Weights of a small GPT-style language model, trained from scratch on English Wikipedia.
Size: width 384, MLP 1536 GeGLU, vocabulary 8192.
Architecture: RMSNorm before and after each block, capped logits.
Each number is 128 + 24 x the weight over its row's rms, rounded and kept within 0 to 255. Layers, rows and columns count from 0. Numbers have three digits each. The size before them is the row's rms in percent of the matrix's.

# layer 8 MLP down (transposed), 1536x384, rms 0.0549, rows 611-704, columns 96-143
094:141149135144126152135148090147106140115105113168157135146109130090125111122133166136092201107125164123157145135112125083151112131107148129196112
100:135140134142083154126159142110120103114142127174129171126156102094122101121147153116115164159148134129166135087163113132131121118147117119149085
116:130133105139111142116147141127102155119178125138141123085096104089142135134134110116087162072117095155109140191141114155118138108167116078125118
104:118088114119154172143135147088140103144119166141129103136182138139105131123134128094145129127141145127124096108115136144141142093135124123140112
105:133133135092112105120117112122087097125120124112134125096130190170129118127105131116188158121151090138142074076102163107128108126125117097110147
096:108124092129163099135160087095162125111152147137128155123150132126188109124125107118097100119162127136123172100094114097117089126150125123136131
109:131108115149117138101138122149097114128158187149095132097109158147082123138104149134145093114138146119122133107137126136182108146131111126157152
090:120163133158101145168123126126140106114134086141091093127172091140122148157138175122145113115109111106157116147102167140127118126113167097064119
092:109108073128123135151128148138117115127147104135150161140139141102110127110120134145100139121140179138122129117140151152121130139146134144134131
098:073147097143121119153091129092133132128142124173137155160127140144123176098151104128098113126143152177145115095142153117141087178138141194101160
090:157086136129117120171180130126150147160127094102104133130092115114061116144166087147122152141103141131112109115125105115098111150136152131125123
098:121157127083186165165136093142129115157098129174118150119144124145148114106117116094148112118132106119133115097149104144097110157099140079067100
093:161143130123156091144141131167183095129112148129123132093111132159142134139159086119107144118135126176121149082138151112120106144158176121155132
101:145128126116093143139152110146101116135123133078169078126134181119142138095111100112114127099117138157094129123110142118122166117099164101101125
105:132091158132141148147104092119107114106150149181103101134098110151162152107140125137109163160119128136142137087125098132135154135141122181119079
100:113109094138126162117129140136120172150109150104131179154142102150120150126127133124126074135138187075147141175142160118126136132107118129111175
097:139163099101136126127106139180169129113106171129153108120131103123125128172140147138176130119129107122116155119146150143137165079117106123111098
104:127114146097134083121104105166129163112152124110120096105102096148157134099085181103142125141113146105119103101091102154108126107115167123130149
104:133139124166121152137110149147111137101143134138146117162099124118122127124133077127147128122171135146109123133097137113133121086110141150119124
100:113144167133113124093150136124087128115152113104152102148159114130150121157127106141097129157133149154092154111166131132114115175116125109097114
100:114133116107129126142142131125107121142114178127115155151180165074115119136155133124150166118142114138136114135144118149141099161114128132095159
097:110146152130137132128174093138111104089132132126094087132140137123134112102129172075149095165112123105149133129125126148115109160105088129135145
105:146131131106143102128178121125169105085103123191151132080111100118141113168091119091112171134112137147107127107090133056117100133112125119116112
108:107106122143146114166094099121135133149121171131099140119140197106094122086073089127103132139135120141110121128173153130132119127122121136130150
101:129122148086123125117105135156111104145161132155110127127127139171097178105165124135126158092141098138130103150155135132120125165106115128156105
101:146120155138119137129112110123117138081138097120165122124137106131152098164123105151142145110167096131122173112107098158152141146145098137164161
102:122135114100096128114155104107168128153106093082138109140175171112140163090119139104125158134127141188100153125131164136110145162116121172185150
102:115134139158118134171100143115134129133144138140136124173143119056152108100135112106133105142131126138122138083121132134128108141143137127141115
095:146153109109185132088123130152108140144114158073153121128155137187182124089124096116112143130115089130134101134113129159122126138157118126162109
104:184127147115147131138121130107141151073020145115063148120124123137130138146117145118113157127164122137133124132124151138112117112123098111121120
094:150133149140154074094154117105096130159150126136106097147121099108135149107098141140111125158120151133121122146095166124116143123149146163103141
096:148089149149107153114137127125126145151114103142115136149127104149138149153152128135137120091155113139119120139077124143132076133091084122127123
100:131137106095139168141136099142102067115080138158159114100137149120184138123143131120123148102104131196119134130111097117137095136128167132167141
101:113134164125146132157144123166159179139167107142130120120143146126105088141127118146108096129156110119158145162172132108157113113130128145139089
095:083094100127143135094104142122114097125146150121127165128132116125089127137131156104088138117128126129171086087108155121094109145111103097138133
103:132121117134086114157101109152120105143101152142110146088134106120124129125139086134109118112139168151145075116140122125127117114096141122171169
098:130112055114141137147096082150108126116100130124131154151133156095086132131167111110070111120154153121078190092120102099097113167154134142130147
099:116136123143144109117135137140129114164121120103176115166137134094121106127135119113138137124135155118112147113167110144120144110095127142101124
108:117147101113112190120114142120098127151109173120162123114161169115111110121120126131126137145103120111104112115113120123100156144105130146139141
088:132105106163102137124188139131095153154118122120101119139150126101099131162209156097100109117133165117121113122128120125109114141129143143126156
099:153141130106154107137129134135153084135132121148132105157117096126115109104135118136178181084126129075141144173163165126165160092109140127130147
091:117131124176116135110115145108094116108168152114085151141131083113108071132142121157143145135110182137154100171124128154106096107106126174090095
103:123102073143121100136128094143128116164121111132147128120129146133129155108103123168116092150118137081124107125155160143146144139118163147134120
093:139152142146121142096070126078112126139162102140126094114126182131079139163145109091134151125191123134129100140132133129125153104132145107171171
104:132110130095112117126100133129115127101158139158167126149071066164146123092166107081131144084126116110092152102134138117125156148154128143068098
089:139124108104119087124173179122093123171131134138110151138109133154101139107128129103111106145129118124114127128144157102104126111125121173130164
109:138193129120113096104112128125105148136096145140135146129136094120108141122115137136087198126126104133151128126112159139120139122148113149103079
101:165121127148136134116105112119154128146110149141155169160126107105111123153116143138150102158125111164114109163120162140118093055140128150111127
100:124104153142145105140088131111154121161128107129140100132114135140158135118121132123151119121150101106112128128109107124112105070152110126103168
107:121138132112090132167123112145140152092104117142133126183137123117141099146136134170122125156083108107176111109121109116103137102111128140132130
091:112101144142106109123177158148098153123105144145178135124096131158130144125118139132073094126177146149112106109099064167157113141125150112125137
107:121146120052138135145146109138114116162165144148108105103129118158126087134102131098145133097138155138108136142125155156142110118116136133141117
101:084124070132113137116167131104120102113124108115085112138124128116126092112127167118118104151090121083093141140117107152142140109128130133154124
102:119156165098139131146143161164100140115152162141125133129128068142139159126146130115093147122093154151119126132139141136167120130126121123077134
095:114126121110117110142152096136071150102119097154129116124153109100097128108149107098135155110126139135132164124110115104108118169139142100131124
089:078144098104129156123144097108140092112084146131127109121117124079091140135119158132137111130118109147111084155100106107124132069122164170140136
091:140158126147120135144105108122166141081118149094117069147114146116144180107127145127135116101126144101112120109122150096128130156126159116126100
099:116118131099069139167063139133123132133134111143112065153125193135158101096108111152144138114100127069091161120120095151172105135098129121089106
100:129123151136168136080142090140127128147103131131118132146119156156092091117135170157133113107136084148113128121162100123138175160155075087157177
107:158145138103153142119130141100152107101169152117145134142112162178126133101100119134137125128118141142112112139109117117126092146154136160114097
094:165072149111159109156136114106104183149140176170125164120161109179124153132121140156087102174149135092150149125136167151133127143136108142105106
108:135112133104137141097151124133128114092087106181180126132118114128120166130138133139084168087135160089122087124107124080148099124185150099130113
104:105111143120113127099148117114111101151121146120129126136089105170150170130144162112154158155132131114110166119095140093125131134136118124097116
087:122127126088122146151098116153156095140100131138122141111142127102146123143085144108155153144129066146143145152136168108181119130148084143137150
107:142125153098144093141160118150116131165086127126128160123122120126106137082139156112100159103141144102136095106056103125157126105144110103123103
109:080102119118145129162164124111168160163147143158132145104083104123117133125139098150111149147105154124145133135102127138133109107104092130116144
108:149174164101162114138159158142150106155108113110093173146126082111161134117120133118120114145148115121144119161129134081089111156125139190113143
102:058150139136127173133123128116122128113068093118139117118130152083127113136118127130149086095132128126138122104113149124087158134101139116123105
102:109152107193157123123076168148121137115099154093133140117077135128096147135099129134113115178139154137109154121105141176104127124131126143135131
095:129151110139124109143135116139136145096152129158157143130122141120122109132143115119124185088129156102112112109141084156116155129145111120101082
099:124128155137156147128109120153120086146151121138131134135178116126131147118121119150168118098122123120140132130160146097108141126133122083123123
092:146152169079093085121126136137152149120107113123145101144128105194141104128127127117130128190111149112128076118116150119111146135114122064083115
104:099160150136126124139097106115057188116146142128132135147146112094127093090150172147100131132132164118155140155138097136112159141099140168147155
104:152135137136086109136174137134143173096166122095155131126143115125130126094151104150122116128105165101125146103169177121129074128170145144118108
104:106171151078064150143150144111143073123138138134141070136127135091104160112154116125099131111123159140113138171144100116138106127115139139151130
107:129172106174101111110086182122104169124123140146141121134169135115074128134147122119140142156140119119172128123174128070115133144124127150168122
088:135093121141141122108131118120152136116128109099127127116120149069138095156136147164072150111098124127122092121111155131126150077146129148104120
105:079150140160138155157074158100121109153153132131121137136146127111128137152149143123143123147120141100153107169181092163104123132112096126160132
097:119117149092154113089135224114152154159107107105106082142104164142137135123158154112119127126163122109125137133119121135123131108107073100091099
101:123095137166180140120123114103098117175108153105100126070167140144118182129116123125096097133115116151119129128120119106117157093099124126144155
098:104137110129111123169113127115108105111121154114126121163113071175141121113110105111156113130141125115097131141145103097130092094112137133130123
099:141184164172122141123123133148150138141101116126132116139095136138152112115131098163107135116124106147133118125136142114126157142164120102131135
101:102182147154133121126118111140115129122163172106163136139174108132104175147082134123113114129119129157142139152151112086138119134079176110113095
099:159116082095132109155086122112132132089137137131079112159094161139144113107141123099105124062118099099095135141129119126142123155144144083147151
098:118111138114151121141166156150158160159099097119117126157132116135138148151159183160161089120106112164141121145153121131119108141104157117134129
102:116173122136124117125122131145113110153168145113103154129123103126157124128158173112136166169105163119144116147127142130124157157122140114129105
102:116171103203113111129119151116091126104102129108136126131150150109113183152132147110146100166156121096157138149126167160154120098137099137127172
084:150125122113131086137142122134152107140106129117141135154133159097170123097109142112133115145113123153141090108109127137206145168152103098150123
105:131118160139109080116133146140137162146131082129168145149148134112091111148115138106161120107132123102095102127150117147091168100134089130109133
104:172150105125137181162129074120121084103156151119138104125143137112148123111163105119137122107174141119103136120125091117115188089151150126149137
107:149138151133148113113096093126129130128128118152108167157121097108144134109149177129147125143116123124092141130116150120115134138155117143106121
102:120131152146117102111088123120136114145154137165138107146105139118155110110079110141163161136148153138084126131121143174125124140104166135133137
099:121079151151144145117148141091119108160138113116116171119086092116109114119159126149114089163104144105123123133114129156116107111135126138108055
095:133108102121146186114096110090094121128120159110153125128102144065085107115109115147122141114117134145111087115130152122101104120176148103165157
# layer 8 MLP gate, 1536x384, rms 0.0707, rows 612-705, columns 96-143
095:097107118078121103106087124131129143123115143147074141099104115143158123130151150158128150110093118135126113134119150130124116114094124091093102
107:150134142155105124075142142119083103170111135147178136130083143121135155120122163141143139133085085137104141116110172097111095094078123152137164
103:163141121105138134135127112115186157138108115153120131115172188102129174166165134160184075131122141110117115116118139133144116112109117109092122
100:139103188118157106117136135140106106135126171100121138098093135175119087134106151132175161140194098120118133100108133170102141135118122124131153
104:144158155127164162125082139072165117114143128117119082107131093129136107141142145131109152144092148078148095138153154087153116096130096116119125
100:145134114144132093116102106149141120192136155133111103103174092145150104169161128159135140099079152104149111123153144127144124126133115073131122
092:133153137133153166129180106124101097149142138129110116165123102152129111154162180098147135112133136111150122105108089186137128150115096119080126
095:138153075138115122114116151112133143131108132117079106118134149114126097131145103115125158112137129113132140113086172133136136137124118114152158
094:125126146080120123123152113105121148102121128147160130108133076109125111112121127151118147137075120105122129109146116134154130056125111125094123
097:124109131139137109120131140151085139165140163125132141133197138129123107141134141180123106153141151131117128072113110146091125146104137088086107
101:136088149108141109075093142121162104138141146125109151108110147152140090157109160120126115111127081128129108136104155072108151101122099138112138
096:087115122143109173104147113099090126156129121161094111144167141102129123127136109157156104128164084079133160162170137143101098163140112114107149
102:136102166120145107117121123131069105138130143132138127134093115135094129160167176121148118133138123126191152127148142126100155111131073142129130
101:133121110106117133120109139129133113134080161139123137134126113096157160114143106154142138118125153122162119170115167122129167133111103149136114
099:110125093113119101065096126119114082116137201121108113097172150096171150135117178121149112170139100175128096113162109110093136111136141136143114
100:175090153131179109077126171136134111166096167124125119106110121129149150163155134126185119164140121126130136102120152130119146110122121108122102
103:091119179170137061127114083121135145162157106094126121134138074174098106130106171110190159122141166097101099141128089124135187149115127140111093
100:172141170093138175142109133084151130129127132151107128118128093154124124149165082138148100156112095101097164109141123136097147100119148129123161
105:144167136098109139097083103137138135112159131148145076137086068142136156140118157122124134141105149105134124131107094129132107087128133132136152
101:119138118113182136108132115147115139157133177099097110103093117158110147175144147132112137183136134154163130170102169144139159130139119091132067
096:114160114141129142154136083081103152098159123143104081113133100138135105141118163081098138094135136143138116142068108127111140157100108113134112
101:123140136110116092139127171146180139161138118156106157080177127148116170126126104147119166097100139127144103118111130102114096126153111108063101
099:158107117155147122122148162139137084140097120155122091165104089097165121148152184088136142139155123150157085123130138163143154097099140087088103
099:094124142092110109150143158130107095167144103164128146108146107084164130122128174114114155124106123128115105135114135126099114148142119156109086
100:129118096095118148129122156131141114082081156124138134091090125139099112085084124157114143111173117083090143104084119107095130130137150163109153
104:095065148151143129124104119125105158156158160143137122121135113151103127125099153111145116097097109142145084117133100127117136091132163117148059
093:149103143123091123076107085090137107125133159108134162126112116127157144138142105183144150118127164106113103096106123114111116116108121125128102
099:138146143101133122100126171140148141180097167142087114103119127108132124113136169163134150134142136132145092135118149209114130135099116140131125
102:133142115152137132132101144110097100147074127102132096136091099160151109143140141121143110195143108119103145112087127098101139112121095152126160
094:129107134164156127114128114062090127178124153167152113140135128099131135162113096145113120124132108120106066138099130125128160123122160142098133
099:141110083091136133117104117108109140138100119127144108174169121152110142120113134147138090074138111102132115138095113150102101153136109124155143
106:093121127118138135138110072115124143102166156106120132124094151117116114086132164114126167123104127155158146109126100129107111161110129105153105
101:154087127122185110098153139113136119141102129119119131117157114148151103148136172117120160144124150118093163118099133137130095123117149136095118
093:139122168135132134114127146068109080097172111105114074120131130134152200102185145141138142142140126087170118119127127112140157136155118105125100
104:125088080102139112097156093140123115156145160123108158105069146145116143102149093156117112108129124123129078119085122098102183097114152144115137
097:182149149138124085135143155101127123145174155177122136109175117157154123149160135132151116093138134099130087130082161114122128133161033105141163
098:142108130130098174128157135085191155146125128118186135101151145141151145127164120128139116118083158119120097089110125144111127085113129101123128
106:138132117090148105093161144132112126117143135134180106148120134151128123117172150143129132119148119165164116088154154124111166105108091099114116
094:121093131133086136105131115130091116136114147131093098133146100127131113208107122108146120126113098109106163192137115103137119079101122151096122
093:136153111123152126104140131105088139136127139122133132126111167162137111119145149113144092123143119155099118124122141146130136134114133090099141
091:127152153068112090125130146123143091143132131184186154159140134119129139120110151101165103151114103144106146097129132097107132146144119078194172
102:096094103145136149120174094140131098132116158153097120088142162111142116175113165141155104097124108153166132093100094144107151088122152121118165
097:161074160148156145138122094098127125144125137116122133147114125165128103142129107078166133159138123111147109118126162117120116155181134134166160
097:107141107118108158132132150122139152125106142160115127126154122106149111120154178116153132089109124141101152127091154154119149129107154127151144
101:182127147143152092120116133119104128121173120128141107154149123126093154113086148139167094141163186130117171176093170109136140100120133156096115
106:149129113119111117124101085127117088153148202163129093125158138124091143152157134100137129120110136119096101122104128148105092114136130117149134
101:122106088137124139106145130089099126152122149151124116126100135122121121099141155118139104153102143144115090148108173087096120104107123122132100
101:138150164184109141122112107076152097132120129129089111156175115126109124131168160135145095124137123120136150138161166129117184105103176130130139
111:156115108138188120089098094079120131127103137109148124099116139178127121180160123116086146164128140130157121122128137131143143088137154096160136
104:132165134145153142112126123091140108160130140126091108122134129155145106156133159136147067094122142113160123148133169102127165100126139140154151
103:145094135069130129109132147113160109098124183129155121119071145122125157128134130132187082119114136141118140140138126150149126173147084142124143
107:140144128130150101128153136147095139150087164199102136103133164140113118115156109151154112115160153112171110113121152166109120139080085119103111
099:137138097101162155134088109091113112149134200137121134140109158151132112116114117130165099132157167133111128107135132145127121141101124137131106
096:135101108148153136078173094116109142165098120131131177153112083117125146167157175096120144088134121119139096103096118101113121127110124108078124
091:156133094121090090125131107129107164129129108107140131155126121132153109131152171137126121156077159123143128129122082145121126151097127132135134
096:148141120135121144175104144111128107126167094145157122098137116100123129167136110147115171156084120074134172142181157129114120103176091133093133
102:129153147118120129120096146134139167139110115158145112116157117116120146158165133126151155114159102099089149126073157163104140121124076129103127
106:143105157089149101060124117160121089147126169120114137143113068149097165106148153136113119100118130092136166123130133099166113086082175080183129
110:141124157102136107133116106103150126125152136158116124143085116154095140157104139172127092063122141107130139162116120150105121135124108138095161
096:148116110097133119040149102126090127148100136123144138116152140152107146131139126114145101155118155164115099138125104158104137114100159112114088
101:182154131118128103113139149115156106145110190120137123060165109115144116138149159096167102148088144104143101102133149120103149107076117113139091
101:137124104091153159082162112131116142140137165121097138072136107133170143168172146148110068151108141135120104107151130137164149118098160144112122
093:112134143153092145143142119136099130131127129130112119128095121094115156157135102102149151116100133125151184142152106131110136136112143140101129
101:133118119131144103126133106124144123147149123147118120096114160137083171122177114173170117125084079109136128124134164091079158161146112108126160
104:126122148087124131061129106123114154119159149164186135131098089127103151128137137136147154137134147129155097138122090141122154150119077090094088
100:123149089111133116127106167097137107110094140139108148107119048092157126160139138141164140144107144137129141160136125106112139088130128126117098
105:137122121150096100128100186102117154111092135141116097128132124153125111133164143116151116071134125123135117125104163117099123131176124130071105
100:121084123108133125109134121139124108175136143126150162136140091135145106144146140110123126136100141125151126165132139112100154097108150170146095
103:175140162080170128082084108132135091133100143112119120111128123137192138156154150131111132146114103164149146096158108142121100113102152095128111
102:131148102156124115111121143116134128131133128155144123135145087115138110148141165141148164158136067141139153125180161145110145154140130123128109
097:148119142101144128137105135155116158173139117134092104127151089138109138147152150110154099174094163103116106120144135118121147088116089107095095
101:123139134098122137127088102134120133146126153166110125099143123093107157073191153170123123125114113102132114158162149117133151135102119102144128
102:126125149131142128116089131133149143143110154117141098168126120155129132166132102147135131143074111141104113125134076119162149151097107109160141
105:132198121098099098109155150164114105142141125182137121167109122124153121137141122117140168135138124120114168145154096146142166116121106086093133
102:113126139134114110092093090147133148139069131143169123102162129136118124120134134139156156151145135151137106146088125095126125100093115142119100
099:158148143155152156121112129119115095119107146131140113121129103122144162185116098126141092139167094123147153159148144106140120147132135127114147
104:118110140105118101146099148098152069172145130139142103140134153145121126133123152122156091113121127139114120095151128147142102149117138111125138
100:121127128099116171117102119113147099178096131150152110131122133131165151139130142116123081113129108130108121153117076089071083138119079134128118
103:134152139063143132105094149124137153140092135129063131134139089151139099142124135135158127168134129109118131120133096142114113132133108126101163
106:102159127111120098167138123134107149116098157160172109171133111102096094153110106126126128075114076112126139116093131146098098063118148169164119
095:101109098116135140073102131076128132141117155103123152115164136127063146165141080097132115125158118120103189146097122129146121064078105133134188
098:166122115136152139084114137116142121104129184156058128097134148125103143153147137142147147144101114122114105091123184117133110157097099099146122
099:107132154119174149113172107074097110134164138145130074140139120109097103107125127143173121174146141151134174153149146110112132113113121110135122
102:159127152123130123147108119099133126161148116129119156119113160149146127080151171127146128133114136096117094113104155097120108142160149099144166
093:109129127096131124109091130160140119110108152120123145131165116138142117139117134152139128129122153111144137133107101125124090143119151178142116
105:117087097113145119134125095086120094140126168148107113113105138122111099121098103132144113123111108174088101140137140106113089116173120111149116
093:098086141116157173146143098131169135130111102093116133121118150128141097130114104126134127105083130137107138113098175124109163132098118108123144
104:144155138125178130132125132123101126107111132166132108106070097108112128147110141163152096147112106110139108157134139127134126142128110083129067
104:114155150112155143105134153106138153176139169136107114107166123137149141118129187110194104092105128150141115119145177118137153135115069150163080
104:103143168101154105174157103139155135154123114147114122100107159106176107154193179137117098155151107135134126119109130146095135127103108166090125
099:144150142120146156097131141114128088149145152156119124149109146128141150139134175117122161098104122116156125149113120095130150111128078092090138
095:145132104104162139116111149120139162170094108125161134114136159221137118094107134136123105139137122117117079113099111096090104135099131149148152
098:103180185157137125103107137118145178105177143155142107130121153148153138113152196137138113089157138128179078095127164155085144122155090110148185
108:141126110152122132127118128123145113139151159157168104109179110086108150161130106159126085113068133115140113133171158108127123107121128093106130
# layer 8 MLP up, 1536x384, rms 0.0721, rows 612-705, columns 96-143
094:127056118125126117119143135145132155141116112166100152146127116116147093110070142148134138123128141122136121145142125165132141144085163125082093
132:059127098113140188133104110098153148069141179127090147121126121115124126120127107115104133102143113137161125190153133130179148136163111119155145
108:106120095100089141141153113136186120141096133152148119107116152119117189139139101077094119136164113106133123112115132146158126103151111133128139
106:129110129157120118122127104131141130114127136121123092159100161089167145143141136146135142130121114144146163114087152146108148117131115154180090
100:105121118098103114075109088133109105130130109130093149082149057135129177160150162104130125142100157126136126168146128159129082088117105081118122
107:127150112135090120138163142129138127144072140173133165137159195128155124155138167113143143092153156120167117135177143133114124130114103134148133
089:120072137130124124101162112135131148107132168133122137162096185152132110118147089141102175127178164167145107165139093097139084145187135130110114
090:157123135123183129113140129109152120120081144131119094126145115135114120147139061095125096105149115109146148151118136124099122108136115123144126
095:102116130126104102148195116132123122104130116112127141108128133080184118097105115141083162119124115174168094131144134113145065115136134165135149
092:125100100131099132142079090138136123161112132155085112165164136108131117102146154122130117100147065129131124136141137143094143125123102130091165
103:132136102115103096124102136114102201139127136084138147141147156126106124126122124131141109148165146124111134143109111131158090120098108142125112
091:118166155134123133135123151135103117147168142115128076135106097120161098106135130140169142136131153090165096175117186155123150064083104128112104
103:091106119128141121136127086093117142120159133133118143157145112161115108121120070127125097106147148124134138141170109147106137132097144098099091
099:101122126087139121140122110128126153155095119155129144126105181139106103129143165121083174098093144170125150172151095130109149124105138109102149
095:131119172141128156141129148134154104130129150151163135127159113137117157144137067152120108122113153122144141112143158167116105146178143090160117
103:131122152106098153127127123126132135113118116169094126122129084163137132092121107128146083113094125099126107149139118121112141134161090084138151
103:131115132137120101115157152144144139167171129145093111124121119099110136129175109152154101125104088098124140108136168147109150141113085106131122
105:123123124121114112146110118096150169125083120110081095134126164131120068144127099112183107134132149101118138126062149120143130149057108162140141
101:129108098101124109120106139154123097137152123132157129121090129128120124120102099118128162092202150130122071191117160129111115162105137103151109
101:192145140093130107135141134132139152097167096103146166123153122124134142188149113140143107168129124138158147140162145124101085140125111145114159
097:126153161116111111120042126111155112116139124138156117121112095107148157161113124081123139130142124108109113127098161104125117097172132170146125
105:164135156129151117125136098089118104122124111136147112188109099120134123139103131130112164165089120095106118092088117087093133128138155181115128
103:145118122172134136132128097127122177145137126145099110131128185108141126151118133130092161107150088155119126153115136144133100100151173126117140
098:187161144154140148097124109104138120118119153129110107116137135112100139135134136135143122134145142164156163123087118096127183105108125137144121
097:086102099133126124098160128171123154146116153132115163126131166127108117124137108141086136100170110153136104161147104090100113139130117105123095
103:142137099124122135105132122136147156133140104168102170119157121105105124099105140114143113130155128131151147092160124185122134157130131170130139
105:090116108132174148115131130101117142123153132098117131179099088084152118100099129150124150123167145110158165050081108119156145142148121122090098
093:134171139110115133092116134123131125128165135119119136133154132092133074137119174118138136123102140163124137151143145101145104116154121125128178
103:105101100141098128085076081111135157142167137126124102098186122132120122114103106155140134108118171097141106108111079145125124096084121143122097
095:168152146152089132134100158096144107139115114085105140150139157104106183133128157063143115089082180079129148094115182117103131098117137143134128
094:126157136140157106106110116118073076113143128168155125122125142099113159110150109093150136125168138145153136142150085125102161151141114119113119
098:125109074127126116106125141096136105138143133124079131123166152117106091090135146172160145144123114115109129107183140132137177130093153148170130
100:144162131125122147154128126062146123152075133138083120136141144146147113119121131119104144132072116103108158128097139111155090119116122120165119
095:119109139112075081104125104156135150149097148151133127096100171175133115128115070113132144154149144069144124126143100159114077139138132136142110
105:127153172189142179128122108113129154163096127135138140076124114156105100160150156109111125164147133116118122148162150136128134094119099136167148
097:162114166129132110119155109118114119112127112122129138104127124120113128157178156167169128149104099117126112132126111120145091109134083141153123
097:150152121109138062128149168103102088172102119112105103149143155085153069157166132126144167136115131130082158112142143071103145110112145157152155
109:101098151145106132135147135091102139134130151112152127148154126116104131149091143116157138142119115126166139137151140119146110132107118170129141
093:149128125107163117104136141136127108146087146123111116146100131109129125117130113110123152116138120119089130123089108157097102143113131121145052
095:170096162139099157158142110095128096127118106113117146124153155138088095142123132153137091155132118146128172109058055135124137135160121144141125
092:108116141149162154108116120155119164122160165091148131138127184108072128127136100131112119112147116116148147147149144156135175109134119143154112
105:114117093144145105129127123141136156130145120102106133100173119160127134136146100117120129140127154141125073124125182188156168110123155130162158
093:103111141126092067138125100118137130160124179156164164156096134098141165116111106102141115112098098082144079134127150125143147114144090166111105
100:094136161124100140144150100109104105126147132097139108123103121129122171128157116098102159146109113107165109125099117122152133117135133147097106
095:148051151121178152131127106074096085100098126171104152138131110125126085143153153107103101131164127107143130138089116077142108119110136123131122
105:111136092152085105121078124128128181133121104143125148125126119142116112135139136131120154100154113147121096101113122143111114168170118137098108
100:110139142113130126109112104133080090157105160145109167128107126118122147143135137129157117153153126144129142096153105098139142142126121097120129
105:114104115054136131128132116118175093161150115177123138125083141134136132114142142138135109134129119130128149154102144130145123140097151114131166
108:117135109109184137079118119148088144123107162105140199120109155164108125168117141104133153092121126142143136128135118134115114157153129108102112
098:161161133112171147130070091120134112147167119132096126113103130086111178173159122160088136198104111100118124113143127125108172106115140121111129
107:166134136105165150106170091156079144165111135119100149124110134136129156128131161122167110165125129129141144142155121138130111099128134124129133
105:113115090149135134174133141079116102116113151190136111144119136113143129117114115106105144156125112103120135116092139127096117096131166134157138
102:110171086132095135164149152129148139155129131170124132141094160108180133161136136093111144118111152136145132138095140142168112120072117145106135
093:147135158148144177110150111105114112113124124095103147102174205101176088088103146134157106144109118134150118099190156101135164120120087098176132
092:146167113145138123140162123142075133111115130111126131126129157101125054165146147139116148165126102110089141092095155124120186085092113189169129
089:125110122137112130111166114119099123162129138105125144127145110121130082095106129117104170106096114147143141107165084154136159156123102120131110
097:153091099128128138125159136121116108087123142125180161138135090125114156135112139145082127139165122152149134136136162089153096120146108116126118
100:147126112111121163123147076140123142136139127135163143111120096112154137121154167099127169112097106106143136169140150118114141176115131100113121
109:128152105105085124138081130113148159119140108109131125109123130141114128111105101145135135106055129119094197105085120139105136141125113137158181
095:127111157111093131157099094093149127163122139174156144136177116141130133120060116126142119136118145131121086118132144127146148131151089131101127
112:101129162091122096117117086105167135162091111184158125112086137144122146114157149108109151112135120100101118115146130108128120121136138097163094
105:106141137119167198150132157116149129131130143134149101108107125098138157132125143119111149134131050129103131133062124102136145143165088092141139
087:111091115120128105156145099126109146144136113151134137109096157125128096065168142108098166165120135101141122129116182107123145112109150125102167
104:126144116115150111127164161143159064142123118102197109091144127086160117086136153113132111154114111151126120118093087137120132076123163126126113
105:109131083147121102110156134173163146142163141107085137087103128116139094136151146095133181120163173119142108134090106156119143119123069103132135
109:129137140160169080142107126127120142139087129129098120108092097102137142115110118135129116154120114137118106129119150056101134124158116159128159
102:146100096127160087109083160129166077125099129165119084146102116127151132070104082120108116100153103124114071159139116161143111145140127156133101
103:114154126148131129120127162114103098128090128141141115132152153157144121141125129102140110102110144138135122100112149153154141070132126136111093
102:132121120131104106177119091116133119116136069105159126179114119119140159135141161138144167147117169097112150138128165130136164161083153131103099
097:163170150147132141130136167097137111120145114142137103130161144133135120175116132145153089136168181113115135139125116126128108116146131158169109
100:082105069139135140120126123106136093127115144141144146091145155159102130096131113153127100110132147099155090126121178124137127144116148147155124
103:132085134131152106105093148158155151120118136136113169129126098171115076155109089162106129155127111112131202145127102160100133137112124106135105
105:143061156152090104147145129117151151127140122150128129120103147144135139136099129146145126139177124116122139159125135110155072145123153138133101
105:178120096139113100143123160080100125122131154142139128135139134109162164141137134117140109109120149122147099098146169106113123105107135147136110
104:151129130128131120139165109133193117147094125146087168102148132095139161128139137136124115134114148132151154131162100090146129111105089134120185
093:168130166139159111125113142126078129124128132073108131150146114100144127149113137130167121132128100159121146140163136112157169110097073127166101
106:106140077110191185114124158142102151136138127116077098114137174101124145142145123083119116123109134090144181121104082159134166120116145123088092
097:081133143151142126177113118131077132138141145127148106130115130170105120105140120083120094108121156149108132134107134119134152126116123141117135
100:155104133086114119090102138168100165131163151136171154141130133137127088140151103177105100131142151173134119115150139156121097122160078139107099
099:126110116134115122122134134198150103144145122151116162119104116127122132133094162119108104115107128110172119142147154108143159147136119101132152
094:104069097156110150155110164135127128121104152145077180108135162111115063113140108125102154091143098140144115128108159141153129119146127134150154
098:171140165141115134115133132103092135130155117160148154106094157143149129134121104126094088119151134151116138123122154133138138124078122127160135
100:136110142115138178131139121113126102132156109140127105151138173113117071149088150143146160153123120145080176154139121138124107189131174109149097
094:146134118160135132126105130134127123133143147135101149117140109093080141091120116155137178116128158093109113103116145140137117138141154111104126
096:170143136143120124090122087099114178133134151135171125154100142111147133110181137089165112124122088138136138115130095125090159121153075090127130
103:102102116086138107131062162130089156143100144133110143130117115143102113112159119113114136102146129134120102092126098100124108131105126118105123
090:108072135103098131125136123116121101143179128134171098129119125101113122123140130105132161137113128109132143123112120089107166129118164137107104
104:167162139131139159126089135149150119130122108127093156076129134105150108136104124139094174117116100148123123132136159165148131123131154131172122
109:100168126112124175143125106139112115170128148162154158103135108106129108146125157119125146128158117135124128118090073115111097092121119096133118
107:149119099122159131133132145142096108100164142132122136122091088079125136095161146119112129115129121140119116142109130093115152158099137130127127
104:105128106161116119133101175088121111185140133149124153151097119112109139140130121119106091127153149152159139155124151126134132149111113164160114
095:117140114095154180122110138129075121113162138167143105130105090118117164088129151123116144119137141095141144113099112120157152103125133089116151
096:118140118150143106132114127137143134129142113170146143117162119120134130147120113115116107104133119131146101146106101123168087104127141153138104
109:157107129104133104136179129116091131120104124100113134135131124094122115087126113137136155126120118165102141105116140125131114089096114170157154